From a checkpoint of a small transformer trained on Wikipedia.
Training: a variant of Adam for these matrices, 209M tokens, 7013 steps.
Each number is 128 + 32 x the weight over its row's rms, rounded and kept within 0 to 255. Layers, rows and columns count from 0. Numbers have three digits each. The size before them is the row's rms in percent of the matrix's.

# down: layer 3 MLP down (transposed), 1024x256, rms 0.0453, rows 466-518, columns 128-255
# up: layer 3 MLP up, 1024x256, rms 0.0524, rows 467-518, columns 128-255
down466 109:164118154123099125147095067097178115109147141105148105115163140112101127103139132148201185173165117184178157127127163073070117152136107171104127144104199066130124117137096126103115088100185171141143129145058144090164137120164113126066064164102148085131143130097145166084169177116171190149115107117146166073130085138124112105133159172171174109193118126111138116158211093178119099150084
up467 093:075133188130140095085079171070165131205132110173090173122104124124085183160158127133166134129101124142133150115139113143109133161099137100108085127093142112112136160156060169114151130139152158100179122209126097133128146154108038141091140164182149134121201100133140092142135135129158139127157136128139090142076121108105139190055166168170135085092109178159096120048064137152041099141102
down467 102:143146194099072104145078188111083130153164126146093083146132145116087138118066165108160130147153160088133112139110145169078124203094139143113066135112082141159049146144139157118159128133114130080146143174100077155092136139155095115062123104166165142112151142104126145146125160165140084098152191149158066136108137111089144155094177164128140096080075152094182117116053115137077101125049
up468 111:114133064112218133124108140115186133155166107135126138088082076158108168194149097110137158143107110126120138101147077122080133136140111141158173126105158111104181055172163124169123103127170117105132126113115131126170163078140115144083151129153123072084117126111139104137098169134163229125060137088109138179107090140169077144123090191149119041125115155123142132188131116099149179100129
down468 105:123066143133099117139086150079055168148121118188091162108116156098179158182046089103070151112143169099060140139016124129162074087085193130134117146127104117087136132131164068186062097134129116162115094081163116118112082143173090117145091099099131225128077165069169172121121106128086157167151124101133091115136073112093084121163119095158128137165113118139122118130156145099152077139130
up469 105:101154166107130156125110104162101102113145104104127107073182063175126073089110139157143147118114142149170113123131044134136191155112152137057138126054068084100166111212112166123123121118191123110141105157159119150089180150200071155091128136174135115150169117181130138148162102092167120088159161017125102072051109141191155098085120130126168145114089158098095109124104108135078131108139
down469 110:094120087166122163138157152136150147138081108119173148115142124162209166148130087127092137157138190144053117202169151140144114117127100135141126100054140146136114174088114101106127092143120152141110109115142105113115138126086119155130099126125143079092126113167169116166170092115074176085161133130062098070147108084163162137179112117131163122096162109090133209195119173174126117134103
up470 092:145140149133198093145114142146185119125196081163126172191160090177128134137157128067099124151151153106118189130037098099070106126114150107109132191136167079142138119141124113121087089128146129116110160116089085102135102085073161137150149143158064094107116132188124123126109095103115102153103136115154125172148186173156031118105162105155109093128101102154170160116140186153119137140073
down470 078:190193114143127108137131113131138135081096103107172166052111143108113160165125147141100124110143097187129148086178148176183164107100129093129102119161068123092147119160132083076157108168088099093130086092192154187145084076148189145143068130089088097135157115140098129112118138131134123085104128129071097095118163080100152102200135082088098176104076160167118059125099197124092137104179
up471 103:107096114098096126092104100154152143080156091186113076115134092171117118100141131129144132097095154160189219089139120073075144161114111146114215233076109143066147056124142124164089121165146178136106160120141120118098166134090139135159185199148144115118164122141119094130133095132099161120115133122150126147121109098106192123096108172128132128108109130141086123125155159111151140122110
down471 100:102123113146133111092102108129170108119110103068098113115151151147172155038175140128137117106215060108143138112206102164086147187075132126143114080082125131187138106076166142127171151041127121141104118170199139101083112125123189137079141112174125090123154100151092114114143111124142124087135133104161162115193139169099155107078137129131117146148158104143171067119188124181124158143147
up472 092:106128150099110167090091129164120122112245106159082141125113156164078129173138096084160055159163127161144144133105060137139132136121124142150082099134151091171122152172098191098133115120058139080143134179138110154109126147191097134088074142132105114098141123118178107066136147111151181181089175100163102099095126147075112114113145126173206134103120169130110144122090162165104079114101
down472 108:134107166125108181162127139151109161037164103176107098128132103159174080185148108098158131149131099132121124147146114139116063138187085122100126106056185129076128163133148089108045103167153154109128097132115106078128139183136092082133115100110087146093147101108113084114148201129221165188101090165140170147116141122103101148094163162169143095101123166123123161111133130102090132104132
up473 095:110098108155211135108124063127118133167122155118129172186140140163102170088102133152103057172140102147116131149158118114108146105127147095095063134111086122192145132182111139094187084145120130108072162091078131181152174129135115133059040133218110101088110087108139103105077120078159159121139152041128119091103067179111107157079122167119143108125055123042159133122155141132117140140121
down473 088:102116118156141122147160171093118147171079175167174072126097119170083110043128109209122068137135142144145089152162124128087137120091183116123161110120151203118123112194144079091143167132099207136120174172132081112129197105185199171134088087134137135057110154172152163089157086083077131113142135115108156143151115116139121173157118165157128098136137101110132101158127149119154064142111
up474 085:134171159156170081099100129102109139114112141180136102125038160142120114167106152102196089203123113177204144123068057092119149158095088132152172138114143074078129091120082104090118116128129152105120193185152126167137095151099104126114109100118121134160131099183120063126149199119155166133104106145143134036097179140114154076083141149171116122126076089149163117112150130175153096109081
down474 084:119070088143055170139144136182112134148117163117138122140100124092137141151093123121052135171091130107121139117102148204159121099097131102150138084130118112150128163139141133100150120126075088110068088142129101099206098131094062121153122057125172150123155105151157151076073144124122181133140108197128181115138117139110163102141111153120196102113158149105120150124137107130134134066157
up475 094:133091127179204145124124112081147134114165123182107155144092190109102139206136122092113134194168108124122182047132175144142105121104089104132103147079102160138123103142142087134125081158160132144162125084148098178147113143174144128049119136143130103153091107076206165092145136103182090140124144067111108104081139142074140103107144155170120118134133128085144111119120136110111098154131
down475 093:145099112129125135131064157158137090129085175060159098105116123063139129102112111120083122187116122103095148144185166099116170175124126146088198089140138171134132107128092171162163074134130158154108138140134177208170081112062126104139125134108181139146085145153135166146134132175160171097113131084138121098116113101151117100143145129154114113120177146085107149145113090119120100123142
up476 111:106076175056090206148099126170140095169133121145135143170143135094104157153146151156158152135144164080089102121071116092107122159109137144102069096134140082149121136172049189114111165148067139094129107179136121102059160157119041089161081146190139148085139168142153117163125110165091123106137156103157092128147098185117102158111149090156208126092083145105105182131089133122094125121111
down476 113:142110129121114104101118097120119151093149154095169172082078157139109125177155078112110149081131143153163150104103174112184130187139127160115123107169198112135100121141107239124107169112186114139147113124140137160164105096188096087164123147139115110205185030154164128122071140142085075095146118178124132113187127063175140116097135071097149145130163120161107084127155151089122148150140
up477 102:091195170079148134120088079173125125127147121146106128089113148199127187165137141166123121136073144152063115089095107085092131087146098090108137162096130107157130161152098138093142083155118147092143171135131127144082137145120088109121131109136112157115122111157128135119128217108120138184080163156184067135110109117118026105121182183150147132084059179119112134145108151164092138103116
down477 117:183147129082118105117054146147169128135109122124163058118146157177160099184157120128167172148170162144171114112173109089096136137192138136059229165119152070082133107107139178111159181147174188129158107105107121064150116172130112084155052072141116108127134112187108154141092132172179145178064078145140116113100099119097166108131168145162159088159073146111115119169117140125148083139127
up478 115:102122118150165129131109119148156153129185055138094129089122096187133130163123132115194134095088177116067145123160081108068106091113137110132117162125120162104144095123080068181077097162213140094105161128098110128193108090118092185092155174130085143164134162115158141183154139072156126183088137089104095096071085089156106149183072232124098113127146189120144098084092129128091123086150
down478 116:129135101128163123141154160132170130186164151064098062121157112138155159122083126099118160127231106157152185115173131130170131130148103091135127086126146090152109147155100142097155198112080103094145119119115096183097122098090100174108164211114135115125146126151105096129126131126102134158124127138101081112161135177174133130085131093102083175114121184133134121190133084097142106159093
up479 082:126119073093123098156111093139131065103111117075141130130162110077109131152147115151134138153100177147135135092120123107123088038115172137121138201163137094120137106132137106072157143175183168140074133124135155115125131168138129166182113145113091120120106156116142129125093137082094170214118121118151071073120095154077122147078148131162175098153116149115123146126133112054150173076100
down479 088:133137087097152105123091090054122088186128127145141083133132138109138116106123105086150168119163129108162111151174156112101155140116141076062221151153166068112111117100133127113107113116130211136135118151122113161147109127134111108070104073173121149165165155163142138188171177113091157124117138160104076120091106162104120122202147123119109175144121120144106115160064127160159063130142
up480 085:109103117120168078100123140103134119156127122135137110127058084157101193139141144126216100156126149138134147089118121140064141113106108127136166126136085081144113047187097144129115170117175151119120136148122104152152105137141066137080098128171123114132146138196180089102150156134161146155103167111162060106097123146111157169106133121187159085141141099081119137116115145096125100093113
down480 096:204123110076193144150168129182190100140169088145115124134128132204108151162165154101169140175121157189174125092108096148074103166143105089128105135112137106128135094174114154074093083147163123067118179126121107102121158123119093084065100182165132080110164107136105076145171144144176156183048137106139114119083122136148129109097151180143183082130112135097151178122111110110105137110101
up481 107:116094164116098145118098146133116106103197104110097143126126130152094117148187095097125138160143155146140167127085104140126142137069112157084059156038093101126155164185132178127123168107111108102130121136115132166080120155067054137162099167120146089098149088203140113133090167119096158155101133113144141167100121127112094125127046158130150098103080166164038143142134142132064154116129
down481 128:164118127142099068108031141152137150140187117140145104117106152181113126191162067078165205149123100138206102145092079134112124184151152109084094153131178100142133163139092185130127172079093135103144130112107101134155143154118098109151099115141147088072155120152113117115090156148128113191160108165148126178112091118091084156145140116179092067138140088141079126169156120099088168114105
up482 091:121122176149113108116099109126158096091171125167113126132087095133111158164122097068164127180111150169137130115072103111146131092129087115128093174112131084174146143151110177148119157182119130094154123123111099163152155152127082110095090153140140097161165136144153117120152179068148153155067138091134088139100121130119091153092111202167145083108115175131124148096133142137083092102089
down482 099:164105095154110144147040094127171134074112122163105090104125083165125162146170125109155116178120127134144120107105134147083110144170154097115084148121127073127132124141098188127116133183138187112112120127117089094115180184138100071132092076172134103108203123107168102142136114088174124136098112140143114139088099123141125142087142166201119089123129161119125152101098122163058112092103
up483 092:140085092171167159120090127111122080152133112095128132079153087174093124123130142145115075129112170141134160088166104150096123122104106122111144150074094107179149128140147141103178143092109169134136135096129159166126152166166128118045106122158103113138187075135130127101113153111140120146170137060133129081135102181111101110113090134164126123168078131102144186120150134200105135158171
down483 091:107141126087161093133149102158100118119132159070137101159113161061188153103126200154115170136141122077152133128132194122125150134056124121117102089131114132139129109073094134136098125183160084093131141213185106104143108082077138169133113168160147183152155106155119150137158106077095141102106131090105199178147148203144142106100082111147131123153101116139072117158144113166163126080104
up484 111:113130146073155130105116197138124154114139126153072148087089157151103136180091155102126117047083066134141130136131092139128173109112098115146162138157116138115124097165121091132099153092145129110109118075147147171093151160176102146158064131142145146118140082114130104090148134140102168139122138142117153101078107113120130125153102227180161112079120177101140103139091113158107117088115
down484 104:138181171156127138115131150210087159109137076156078161150169115061141098155106097091133135121112084145202151166154099167091137142116137080136146135157115112054131135118185140129086114108124120116138106094134156155156163123112143123098114130120122137080156117125132115116139054151064162109063147079137149160163063051110121134152057119132163109137118119139133143100157136142120146113107
up485 110:110192205103127096101079118114097129142141149128124111116161117083107099080141073151171101120188228142147110107070123116120173145078136129135150142131106060189114110129100141077200148109109195116117147184104101148078115176162151127070075138214119126161128093186114130137164139127094113107102156148171113050129155190085150173125134108144161136137085170085128156157077154170111108127079
down485 116:140060095117109054119092052124162194076163106085090152152105070158109082126222132067190132085058107118140088139134099111216109091146106178122103155147160138092120095125119186119093079101174135062139107105068098134137136172075082119152074207095126164141135144100143093176136112109109147129137138169103090140140103115197103138140114113114154163104124201159152126131120136069102153109128
up486 098:113192114092131147153093192104148001132086142090140152096090170099101124182155127133158115182177157158134163127169137075127127088146133057145147108105167111124144043164159170120154129147124176135160162102170127126099166123124124112119105110114058097092121146102135103122140138117176151193121140093168103129124100145128112154084140186148127140125158152090122143097136117145086117120151
down486 092:130128157156160214131129171120146106189169208108140107098122192109148136121120139107086115131111157114140161138146163129119140165149123113119138156125152157089129100134160120100169133173113124112133138178119098111079076122170161150181156062141112137167113079089098149089133102126145126120120151097120154070147130131097106138077132162090152075129097125131197103151127137126104095149177
up487 111:097095132142109125113097111202152148103120156180110133120136115118134103127140098122142140086076169161161122148131159091128150148106149162133090141074125080159134130134114174156054163112122116083080141159093132140086189151123033172097118204184136119077186134131155088149109115100062171155108159102147113069112098170131178084099144138116152124085125151091148112123152080129094118065186
down487 120:141179131095117134108071077088187082140076132045137117092154149114109104167156110128106097164166134174118078087126114172096120115145166180111188100064197080129127085116140156126170112148152168168083164122113067182137119063163120137065115117100119155091153120168125163135167111097094136152137125101116097132142105106132081108144136118129191074140154097078148136145131136103126142112162
up488 088:114107116068173128097115083157088125095188135129130107148094154143123119160137134148171142134138121115136167123099148146119184120112112168078100191080153117177140104115137133105145123116168171130165181115133099128059162216061132135160073123152164115091098114159109084105143138126094171179187114155171140142114144108106144106061161134167161109105103120131056125156114131182119130100123
down488 093:115130165152122121085182134174186143151154126105136115120119158129121145159113106089141170052085103120137180123175112149112128113125135046151148114185161130088140114101096104158140162143115113141124124103164127129115156118104110125130192170138142117126161140109086140136158152127104121098137114138062107105087101082112177125142142191132120125101156162105132150162128120138156176110076
up489 095:126160135140122154072115129089182116171136128112123119141147080162151151151187150142130180087124145167072123139109092104132122165110142133048079169108131150171139157150120155139118157150154096067113145143084132165099135140088143085082160154147126144205225122146118154129166128143147093128125144112204054164084087134146185074124088125103128116113114096164122164145115146138012133174127
down489 099:107093122118145143114125126145125186124144117188214105122126135120116076148161074148111186113232108104121118164105091102143169156104127172162157101134112105133144192117113127106130087083157158156154099171118166136193137134094132109149133107069105115180088094134116140099110146112101183108183123143103156193170105130150138144141097104139130205107157122145120090165135161071078073047115
up490 108:111161115150210093154101112188097112142177082090101146177120171176125107131158164132108060207131176119171134101095104130137109127148069079113089131093119087146139144151156123139140111181165104085141165142140125131123133114099118135148118123146085152197100087201147100107126092136120210150074133131146136142119144135165046089100143148147141111094095121120114145170100216152115113100122
down490 106:124137141140139140139109108127097181106168145113100178106115077083155142093101122172104109173144118145107120084161138174101132137147129143105088116202190118126131127100203117104117115115135113151129140134135179127076085135181157154118105105116150091108100113107068113165131057106176139124145115126116156100156105107098128133132143138107108135185058141149145111095130158246103161141099
up491 108:111165125120101151116115151108133084181154103163115163107125205095134130169169170088123163121145189145091116080147163094112137143115129070093139151141183108143114148127123093133108150110095145129217135102149092105144108151152113096140153134151142143144140142107162120134182175099154132123105140123175131152108113141058148197123116151149070155126161104103172130081100144083135098131131
down491 120:114125097144082103092132062113152111102217088156127191133143124186134153169062134157134080153115151135095139157134141169156117076154122171170151168106161087115162166130129062091144112162119100128136128146108166066154091127139107113108159163135125101118153100146150063141136138168115184153081112134137078119075115090105087160152115150124182114164102107110141098155189140140143132127123
up492 094:121112151105138173112129156158093135198089114073127121117147154132086110115112095107119122080098152147145133038169172101092155127108148125140135130120156101122127119140140114165119141116116145093146180157105133141070139118127079110163078137153140174137093104133148106107138176109080135177165154114123162089129077132173117141163105127144145103093089194093140094150108141080132092127171
down492 083:115119165137082157137136087097133075088100162127122131187124098065084106134102091149145124098125139153139155128127104190113131172084154074149114090118082109102145132113144131115093105080084100203164101150171141112107184108199137223129153086111097093094118127164105119115097141153152132170179152087184108104125143115107091085145149114085122070121127101114110111065155124159173140104176
up493 077:138180149119130160091122130174188135111122118088103136183154134097145127149123085140123142053115095153130098025126135109129154099138177160100115130082191148112116151131126144126142113094116097159095136095091081101130116163149130085141181157131147097151143163114159115173158109106105102106122133087145144099086112144079182098122100113121207131085149119042210179131092192135141094127138
down493 092:155144118094071104143018161119153122068106169072160126149119147160080151167095132075101146111116122140109182143147166096143111088158153117110170096157148117110169120102130218122136134128107189105136144133098098144096179130038107084116094170122125090145098167158154152146149122121128132146142106117096162150162109155188118128159184102171106128146108104147050127189128141125064120141216
up494 096:080127162105150150110085140166125119109186124173085102118089116195132133164182086097159151190110135159091182130064090151130143147089070149145130116092114065122135138162085156137127169131133076088131151138116108153137122149123072087131078119137141130169137135132119117109156151102101160168104149109186078110088101137099167111138122126173183061100072133103050109148137177127064160073088
down494 108:140131118115164150157049136168134116096136094168124099139122139192167104148111092109181138208123179129122129127090126182109139213157129124119165130103140114123110089180132168103088154170178129121114174155156143123136131138161056077151085056123126108137121104129115115152120154125146161139095110141160079147109101112101096094149149130149146024120098121128110100135140101079098115083089
up495 097:119126179128134170092110159096102124157113165108133121135087094116098123060134152149181126184096117208158142090111048148095122102141139134131122095137143092184125124143070174136213164115100174130083123112148109219125095174198102067111157145115161085192087103160123133083160123108150107116124146116130087120093116129110128150147072122171185105138083111100091132111132151173129042187139
down495 099:133126132131107084111046059110106195121101137150114156142124171092100130172130116119096111138116094074178149085147149171122107097179099122092120135099201158152130127141094109163095092103108224096132156128168148189121134158152103090158072047127148167187134103133117175149133086133139148105129123180198129107108096127163116133121118158137098135130065109120136088131089087114157092099143
up496 085:140188088135180108136147141119103117192131125067109164119113183145077139175108128080141070186125067135138115109136111132126136027108162064143145114105090124133115100190119127152143093205122132139118120141151130179124117110149130126095091120095138022110108131094117113092111168096157165140075129055127057051113104146133132145141124148161112085100162143110138121176103119124121139188060
down496 086:102081122101140132116168104174088109117124189142100237160127133161116120112141129145108189050125156069161168137156157143116145153148159097134075090149135141128079108116131103123200066175091174143036149198152129115115122150132178145125096049122172187119095082208150148112106131118063142094116139178155134085129121104159120085122100184083077149139178123113053120106105136115103121136125
up497 100:116154098134144156131121128123125099109163114127114137092087085161124127102173120114189168144131132125099170089135078132101155113113136099102067102123139094202128126148045088121139124115142142099116182155071119171102088144197095117154094120120143101175103062126127130154105161084131110200157141097101100148144165155161091154181123144182085072135152115109104121180120153070119116150124
down497 094:102124127203126118133130126106146169125088094132057138117122067183114130139124145106139100129188161142142071122101145124107121123101125103198144148095102100147155138095148126153102116114175099111104136112110117141143084137105128116150176103131081163117145137152119140109151112066173070108081119076091133157167097082077094143124148121084175149102087142118166131105140142050130170159069
up498 110:139207158110127118128083167122149071116164131171129144137141147110123122147189121104120157120152117184194175097086121126087160164075150091062185159069170081159139075136119114138118108115206160123168166168121076127146217146179141171093063149194114097124148099160123108122090189141158115109156148162160121129079159163138076116103144155176144122105134143138104151133132099112096148081155
down498 120:146130092118153116136122121114173126128104120154127090130138105107098135098121086158120106141150102145144113153147117152083104160105119160168140160087064189151120150080123150115073168097116200074141155116107133182090176135146109113178108143176120117141144116194163197154057129136109084150171113152113033115031071145139131111117124128130106142119085099133116146166123129128145100101119
up499 093:099091081115193172112120169129139111107170097110075187132050163148102181182119116127134064164121139162099102115154140165092149121093125127176126114126199077165122118130127154120110120151137122088159175148116130175135171132140099130085082155147099124157110096097168087120141200086145161172141160111143113120119087179108131128153178169169146118086118150079126192145113131128098079127121
down499 116:241164147104136148219137150123177147115148098164146139114130119109121116152163110081188160135145131124158092157108085084094052177132106148138126142184157089158137135109139123122104109163169168076144128152098087143098092194094089067107097165138134098152133126112069108205166180151204082108088065195050163143115133160165127124107136182178100072143120138127152137121100065109112098103163
up500 109:141124140133108127100104159151122132118173078127127123164119127110127111144108159128139170084154196145155127153062048086128127135134106150091120188124160123196148143119105219079132147123080138079164094127085132063120177119090138091111122123144128147112136122174116073107147163098122201128087148124181127138133111093062166109151131139232178144101161107118046186142117153146091095142126
down500 110:103107134087140138127117026128103096148078136061149090118086159135096115073114092122140158123134135107133119147083110090144142113155135142130186108129147067063104132102088109104195151134120169092125128089138188138165138116156193135092097085075167146133113112154124145162166159139141204145146125131142094118072098100115114106186091084121090174106171102125106122169137158150178085096134
up501 081:104169123093157103121110137190122143105155055133121119120145088168157137084126151150135141112144151131132103135103140099143135133155135122079095103127107101096161087151147117143132141093170172112094156133097128095109145121114112164171138137203131157077151146203106118196104161125105150089090132082160140102124078148125086154107092161174172087132125097101111137146131159135101121085147
down501 085:121065173125058161121102121117138124124068173134181085139136143142109184131142078165154148165106119040124158123149107135151145105112123125078154108136110113114132173097106104085132130136108124138099099133128061117138173171175117156139063154154117108096118169138129228107140127118157145124146133102162109138169125142166177126080169143081071139150198115149139194136162153098114116200163
up502 092:099146127151163101099096134147153109180127086147094141141118084115101177130134113161173086114183195147166110131094102114056140129127133091134098160149130111187134086169077169103112159145097174087146120138100134136151144145150086125116136139156136136210172151173143118112188124068137158109084136130137110074106128102145117138124071146178152091086099151086157144137086166078119092137088
down502 098:188107071090138132086112129131181093103121114163149111109113092172108171160136111127194128107091142128139109057136107132083142146151106150132160190122127117143124056155153143093081147172165132156119120123106129071136128106128074113128158111137118126171191116145124090156181150135170134163072136162146117141083065116144109130137091114148162088124118152098145118132109134070163158087094
up503 063:121116112136100136198116136177114124067136140141116142136187117102111110163109135133152072108150213129144093117121124072138078072136092126146105075136121102186225125131105121120120124139106155072096075168095083115127118171138131061168135127140088050145140050150127141048107117072119176106075083129156153068126159201123134169116122156156151122122121145136089174089135158150096086173128
down503 059:128141116123129100087151208097064201151154132113158196107052134122167085081127148107155133161139086120163128141137078151140124171132188130132133173131130091164085151111104155110198144144105030159149146161102185120115101080147124184131059165151139189104152170132123072181193039124102146105150158086066075075093135126184125081166143168147104144137118120117094119131086110106158128120133
up504 109:144082145165169127158127115157124133099233072172097180116100143183105135130126119023098129090135162120152189123104130149118090170103124115126145092151164089146136145151109100099110092081141127104113080080158077123106096112146107107111179166120166100098134106130205118130114140144195135104144148163133135163129157142103099099154112129136103185133180133102153150133149130128162128075214
down504 089:105099108144084123136160158168152066147092176100133175144072122080117130168141115213120171099148116151142128144157120106140109078099110156125123119106132140136109106160121166143147151210137058142129177186133140183128136079152097143126113054157131146175152093103122079035134150148135061097122121105157120066157086181127138110097181122117136097108119108125124102128179160101118199151092
up505 123:071110137117173102121076130152153094117173117097084140122105142133068129087178119097109099146125152157106192085059152138112155097072102139130090131105161089166137146188077124090125131141180154047121153163118109140125132131121117139134116146169128063154169124193204122140109132060095126157051139170124080112124135127125090163126156154129157110123132172140119170113101190119094148120121
down505 122:114085098110134074128041123147209082133126138088136129181135163139168118148121096105127121128126106128153156138091134165110143155095098133064169156105156088140134089087222191126131162079170201140137120156177147098125121108152098094153167112157089107153143148160105115148147153106143179178052090086155104117131095125090128153172140167113125101144129104197084137096142150195142110118117
up506 099:111141142124090186117095060177179102128155116119132135122153152141155103088134090170143177107191086170145133128152119128151162158157134143109095115121182091138133142141139198095135126107085127078125123116089099080121171144109112068158158171133139128101150162171117103152110173109105153097088152091172161134116077161078155137074085142095150089097129139112064149155123165130145164115119
down506 098:137051094123109121144112165132093148089059126076084086112102109113161156138125070154118234112146126108076120063103132135114103135081113196085105174147182115180119103130145106187139118092123145139094128114102115114132125122192122149109136206127184140048095141097160104079148105141159113134129127078082223137197085130142142126156143127168185159168121127095138146100147092170091124097144
up507 091:125105164097128133100116121105090140181098154155114105205130104123080149076120111105086161133098103119155165143133098102117165148117072121090126132117128064160114158154138139082167119171099148080106113141102145113142094168195138123104072108140149096185157046178133101102158123124080146137099155117164146088126106135143086197069108154193224077129066132120167166141086128182113201179120
down507 093:088120138103084184150129107096118134159101110094117116146137100170095118090088148134056109107162167050104125090083214156156147146087076146098097129164132110143126120154136116085115089215084137124102107087091161101155121088175167141140108093142111129175140112155117166129155090105061132135125138111133132091146118149093140161164092133130166128126063093098204194134106109147164098150099
up508 054:123131182160096096078119149116216119117154117151088129137134170057137181083120143155089089121108111164095146123119082128128161184100123136100088165137139112085137079159152176131168153172089084158087095181082139099091133099165131110119139133136089125171150139130086139102127106128080126075132173121124095095134051134094130157171063167110136127089137059126126100129121182129091185137131
down508 068:099143121138119127121014143111141169118083127129109109094156104146117126130161117142224117104160129113111064208139054093165097111058117127099154125142164077148197126122047135151121118120149196064161127162101084165084110135165106083135145180151109135128115096143138145141159118132182113128076079152140134156140157115131161162116183140165182087126156114120122147117094186121077131141158
up509 124:071173157131150122123071108147122134109155093115076116093109124136086115100199152136139062181148192150116156151077093098109153109066045054119066122090142062177148084173062124137115130172192162080131152133115121099108112154118131139109132121159104124145135120158166124080165178089093158145116143163148168082119132143138123125117131144147134119099133155129114167152111153134069131090146
down509 119:145167107198145120128028097129125153121143147149104151089164095081142076174129139119145152160135112165154150132185102133082133086130129123116129123076102102159173106174148122093182084139161160166127177124125088184092086159147098156105116119183109113211077091123089146099143112126108075146077087081125138174135130174106156144118121111168082076177131116174117132141198157211135095121178
up510 108:109120160141123129130114134120111100172092133085118131171187111168100157150144170193126058191188153149120144163146097136092125148121075131137134102105149106136096143159133121090159141195113152101089202185126139078144117119117063118023079115080115088178116090142100125096153110109099166141089142126145088088066090108151144112047118173111165067101083179151122134137075165149125123121108
down510 109:123141093159140126132115090163153159102116157070103118136158162111076125154069154165127079124153067186149131166145111170131151107180144124116140103124115157103113092085142157097113090206201152138108177100115186173110109097084153089115140170073095153164117162127105119160193141156118151124183117104158157071112121114136172165110192152170098131086108110128119090171147153140106111214144
up511 105:137113080159179152145120178064149123138149104126107134136120120120107180204121141101130145161113142142101180112106138078139098104099117128154144115158166117168110136144121130080096111150152130087150178129124134082177149129114119135151057139155152125132147135119185105112154138060103123129089142177144104097113127090096153147086095129151145106132155152143192164083107141158111152154140
down511 101:113101155119161055117100096124157167158143114202123104163115140181125176118112113096126079123125129133168077133118127122155069107155114168162110172186152081129132175087117131153134163132127138132116087161108086122107129119169112123098137136099106131220135074070122126137111167099068135144119156180160099144140141082125078058187097093070126179128045158116139095172068088154078111077101
up512 115:131171136099220139108108096125132077125211100142077131091122146150110113088159167120120124207089186166168204099058075156152102076102140075110102156149131089171135105125134131119098100175186109134145150141138097182122096080125125126152098188125101094119093082105104122054185110112173116194080126139132088118129147118152068124165139136163123097109165184135108088124156145108046095093108
down512 116:094113095138117137109106085153076116130153101159106109103099174124178154137160099120189081109125171188152106097137134120119133140180117101144124141159136099172151125113165099139165075115060157102129120096117118100135076135175119139141131100148141078092153098143080139164082083148122150120135139095059107086153111150112077128114029140105182147130083120050118109133104126155201123108125
up513 106:107148121097199090121100122162178071170110150089143155147142089095131173179147137184105104133131135121107073134141152089128116138129116139121110191110121084181149048157129184107130150187102135153166111109069102153102179119110113147131141128109079148209114151132119067163077118145095131184076137077140127074129073185104128122106169154112179126106094134100073129168125137073083157113139
down513 104:105120090116160089110132123115135178116145109138202153174171103107134114162157141032188184125130142053178167154131164107138132128102100201119176151142160115119167117149111112176143125099095134099112068152138136162104096095113070105094100179096144121083050178117178112104132146182078152107156103147092133079161146111123150105189103082147156137105133068122100155191131154126116110111119
up514 114:113088087141125085116110149174111183118146139121107133153159088161131102157128087129140066134153115125160115138114128072123162090141091108093160199128122155083128142127119116167155085174172125100196185139092124081143095124106139107120106116202153085118166139165125083145083096114176157100144147111199146102116114104121139090093090150115102105116106177157150171134054167128121107109090
down514 109:078152111106162132124131062129150074141109079142166130104124106152169124160156160124108124103140163062088087139148101167148107093115153152162095104124125156140132110139164140114093116111138132101081112172126148173111174137096156117109172157064083117130122115093117096098136000106090033112140143105106161159157089157082163105131160112079073116105166113119164161071160130106114129108144
up515 105:123113111125232085101096146118137097137164132112129135145093081171090149155147110111170091149094084130121122093045108113084135073045095075145194106124110120168128099149101139108091115174175141094162161219138121157159094128141083143065093154138108097142089108144146064052132150113121177158071142090121082110047123149165134123099158188188123067116105146124174125127125137083105110073112
down515 097:144201146115156174119140174184144130141120116155171105121165095113116152151056173111109097122145121117150135102158126163122126127098163113116120136109180136139170124152105171125159121126062096096173129097087092145128175082152114090070153113113174095068102165136136124186105152130152125105046117088144113107095124066081154111122139191136146081119135182136173110143131092096149073126121
up516 087:110164091102111097135079176173162150117183148146134147112148157103114117099179117112128131092098135185129151068168080067130149098111135089056186131079221103122168116184131116105143057146162167123124123108153092135124147098144126118132161146162156067154152081150156075192142109087149145122093114082131068128085086150115135102107131125158121102099179112085087162165106202098160125185124
down516 083:077146174142134072112255144134174161162164162155241128092140129107153115129140107137145128108121142150145147136141124095159117126141124158156100133098149159136157112111083065114134149130144155100142114086131131133078104115106136145114100146142165120123117120079090113103197157145131110139127000123123131103133132116136159115110109114102136143212152102127148157141150216085103134115140
up517 118:128135070080135116105096144165140145081099109152123125080130117185124176104184123108207064091075168144111126046153129046081109089144093133131201163035185130084132074138100095164124128127197160136127184153110131097161166147102140126092158124143149136155162136162138102173147131093159159142105128144121117076064100118120132163141114156111138096123095170120171130168095141127174132037124
down517 121:166166125066137078146112125096122117116169134151108122114120065052075094188171058123130165127140132149213132083129134115136124116138133143153117163120128148128111178103086103100164211153138136088145126112094141122141081154112111193121102179116112084155067108069133112151077205121129100162149117142122085136073124099132161110163160122138113097123092169143178101178084117100091164116108
up518 105:104083101135140175133113097189107071120092139158102102141066170134104203166099163141170132128099147115129179122125066098144115105121051075135090132139107115108132113192110110129115135180173123099097121153133154125145133129105033106083096126111074126155168150088136137180134177104147136151122137152095111093125088154128098124133140170106130108107058187123173140119121119158105163091141
down518 103:090077095109133120118151106101115140124149185171131117121061118134125142165102139120165103159128115119134156172127090115101128139176085175138114125113197163179131102156117108124178161112083120124143050201096170157139135100086123078174141095132128186159195133163058112126133148159110166138120132157058168141146038097177077097163182134127190128073121129099119127191134079062137106108117